config.yaml
vocab_size: 50257
norm_place: "pre"
norm_eps: 1e-05
qk_norm: false
bias: "none"
tie_word_embeddings: false
parallel_block: false
init_std_down: 0.0351
lr_head: 0.00644
schedule: "wsd"
max_steps: 7521
dataset: "wikipedia_en"
Each number is 200 + 20 x the weight over its row's rms, rounded and kept within 0 to 999. Layers, rows and columns count from 0. The size before them is the row's rms in percent of the matrix's.

# down: layer 4 MLP down (transposed), 3072x768, rms 0.0351, rows 2865-2871, columns 192-255
# gate: layer 4 MLP gate, 3072x768, rms 0.0351, rows 2866-2872, columns 192-255
# up: layer 4 MLP up, 3072x768, rms 0.0351, rows 2866-2872, columns 192-255
down2865,109,225,180,240,200,211,201,179,177,194,211,206,224,206,201,188,189,197,204,204,160,195,195,206,203,206,208,204,211,171,171,220,181,210,153,172,205,223,197,217,202,201,227,185,205,198,178,167,199,199,200,177,192,211,216,223,213,213,220,193,178,210,194,228,207
gate2866,095,220,186,169,198,206,211,223,158,196,203,210,186,153,185,176,145,149,188,183,201,182,199,221,189,155,206,212,193,171,242,181,211,193,199,185,150,214,229,183,209,220,182,205,185,197,213,186,244,187,191,194,209,225,237,219,203,214,147,139,210,250,214,222,233
up2866,094,207,207,161,196,202,201,191,168,177,215,185,172,187,198,198,210,187,217,195,208,237,216,184,201,216,184,188,198,156,257,175,193,201,183,219,209,205,192,152,215,179,184,210,208,192,220,197,174,218,202,219,235,216,198,201,200,215,185,220,195,175,197,216,219
down2866,097,203,205,208,215,182,199,192,168,216,202,181,186,199,202,219,231,214,196,180,211,221,240,183,218,198,179,182,164,185,213,203,208,214,187,221,198,205,221,184,208,196,209,192,207,190,217,230,208,205,212,203,190,221,200,212,210,183,180,210,201,210,217,196,186
gate2867,095,189,174,223,203,219,159,158,215,178,233,221,188,201,183,210,185,200,194,230,203,170,215,192,205,208,188,218,200,192,177,190,238,237,200,184,207,201,168,191,188,214,150,197,156,190,231,180,183,239,210,206,199,210,175,205,246,200,196,206,182,261,194,181,229
up2867,096,199,171,202,187,221,242,219,188,228,193,187,223,204,245,187,214,193,189,198,211,203,215,172,189,216,190,201,216,212,186,169,180,226,177,209,164,165,198,173,174,210,231,223,207,165,226,225,205,218,178,192,214,159,179,167,198,187,188,194,230,183,198,188,198
down2867,095,226,186,184,198,208,207,185,218,174,180,240,175,187,197,176,198,216,184,183,213,200,187,182,179,202,203,181,157,186,191,178,246,196,232,221,223,188,203,173,225,206,153,191,190,193,186,199,222,232,196,211,195,172,196,202,231,220,188,200,177,193,223,181,213
gate2868,092,206,170,192,176,195,213,171,209,200,196,183,202,181,196,208,208,203,192,192,175,203,208,227,184,202,216,176,186,192,188,195,169,218,180,217,175,209,190,209,172,199,227,171,209,213,172,166,210,195,223,206,172,186,203,184,213,186,167,208,196,211,213,173,192
up2868,093,193,215,186,201,203,197,210,184,211,218,210,168,224,194,229,232,223,206,203,198,193,212,182,171,213,210,162,188,143,185,207,180,218,165,194,176,210,241,226,200,211,236,204,173,190,173,204,199,198,185,236,207,218,197,179,159,196,175,187,182,182,206,180,191
down2868,095,203,216,181,242,203,187,219,196,232,194,207,182,218,195,181,183,186,198,221,219,219,198,178,218,207,185,226,187,180,181,227,190,225,198,157,199,209,214,197,205,227,213,210,192,188,206,181,182,232,207,224,212,199,164,201,223,219,197,179,204,206,214,209,196
gate2869,100,175,191,177,204,206,223,184,183,193,181,218,219,188,208,221,172,182,190,207,186,207,210,201,228,187,202,186,197,179,187,176,167,216,216,187,194,194,174,162,206,220,220,162,156,196,180,200,177,212,222,182,213,185,203,165,184,184,209,193,232,240,202,173,193
up2869,103,200,201,215,206,186,200,214,203,219,161,210,196,203,197,165,178,237,235,189,228,206,222,193,209,212,231,187,198,225,237,188,207,223,199,233,219,153,195,211,208,174,217,207,202,183,183,179,233,197,205,201,205,176,201,204,174,193,198,207,202,176,206,205,224
down2869,104,188,206,184,183,174,184,213,172,199,188,179,202,226,160,207,226,214,172,199,201,213,217,201,217,161,166,194,169,212,204,186,189,198,202,204,218,217,159,201,201,225,193,229,182,199,188,164,225,199,180,196,238,213,209,205,187,210,224,225,188,167,176,176,169
gate2870,099,189,138,203,210,203,207,197,171,232,190,200,229,182,207,222,200,184,184,217,217,194,189,201,174,179,223,146,240,199,203,203,191,196,159,167,197,204,194,166,195,218,229,185,187,224,185,186,184,207,194,187,172,189,224,205,200,175,203,190,216,206,238,197,248
up2870,101,195,178,191,214,195,199,180,207,232,199,190,200,206,197,184,182,154,201,238,246,194,192,230,196,203,192,257,215,204,224,169,164,189,211,204,217,221,188,192,194,204,215,224,209,201,186,188,215,194,216,185,249,228,180,191,211,199,153,197,182,200,143,210,195
down2870,101,167,211,199,229,226,221,166,186,180,200,206,205,213,173,180,178,194,210,198,202,198,213,197,205,185,200,206,206,184,214,213,150,195,140,187,200,208,191,196,193,217,180,216,188,192,218,192,198,216,211,190,202,183,184,191,191,193,212,189,199,192,199,204,216
gate2871,102,205,178,163,216,167,228,206,217,230,230,174,202,195,192,196,232,171,216,179,194,243,185,174,196,226,198,196,154,209,193,189,187,191,202,152,208,184,180,198,178,165,196,208,157,206,200,178,224,205,168,240,209,180,169,196,183,198,174,195,228,186,192,215,223
up2871,101,181,204,226,178,205,213,177,171,209,186,231,210,201,199,200,191,225,212,192,172,179,150,212,169,187,228,190,199,192,201,189,232,188,207,182,166,229,214,202,213,157,183,193,225,186,210,207,191,203,213,175,207,232,194,249,197,184,172,185,208,154,223,195,208
down2871,101,147,165,191,212,151,200,194,214,203,150,206,189,176,181,207,218,179,205,187,202,176,221,224,222,190,206,180,194,218,204,237,194,215,219,222,200,171,186,195,170,231,187,189,197,197,190,180,215,210,205,230,190,213,240,193,189,201,193,198,208,175,208,221,189
gate2872,103,179,199,213,193,177,222,168,206,195,239,221,212,226,193,215,169,161,193,218,183,209,213,207,209,187,185,194,192,197,155,220,233,191,237,219,206,212,184,207,185,214,232,195,183,202,209,188,192,196,172,201,236,182,221,212,204,205,178,206,218,205,183,175,205
up2872,104,184,204,178,187,195,198,217,227,215,184,215,187,215,230,193,230,225,222,176,180,206,201,229,204,239,200,202,160,153,206,225,198,178,188,169,197,195,238,160,185,191,199,176,189,205,207,202,181,201,206,217,185,233,210,202,190,223,230,205,172,175,200,195,210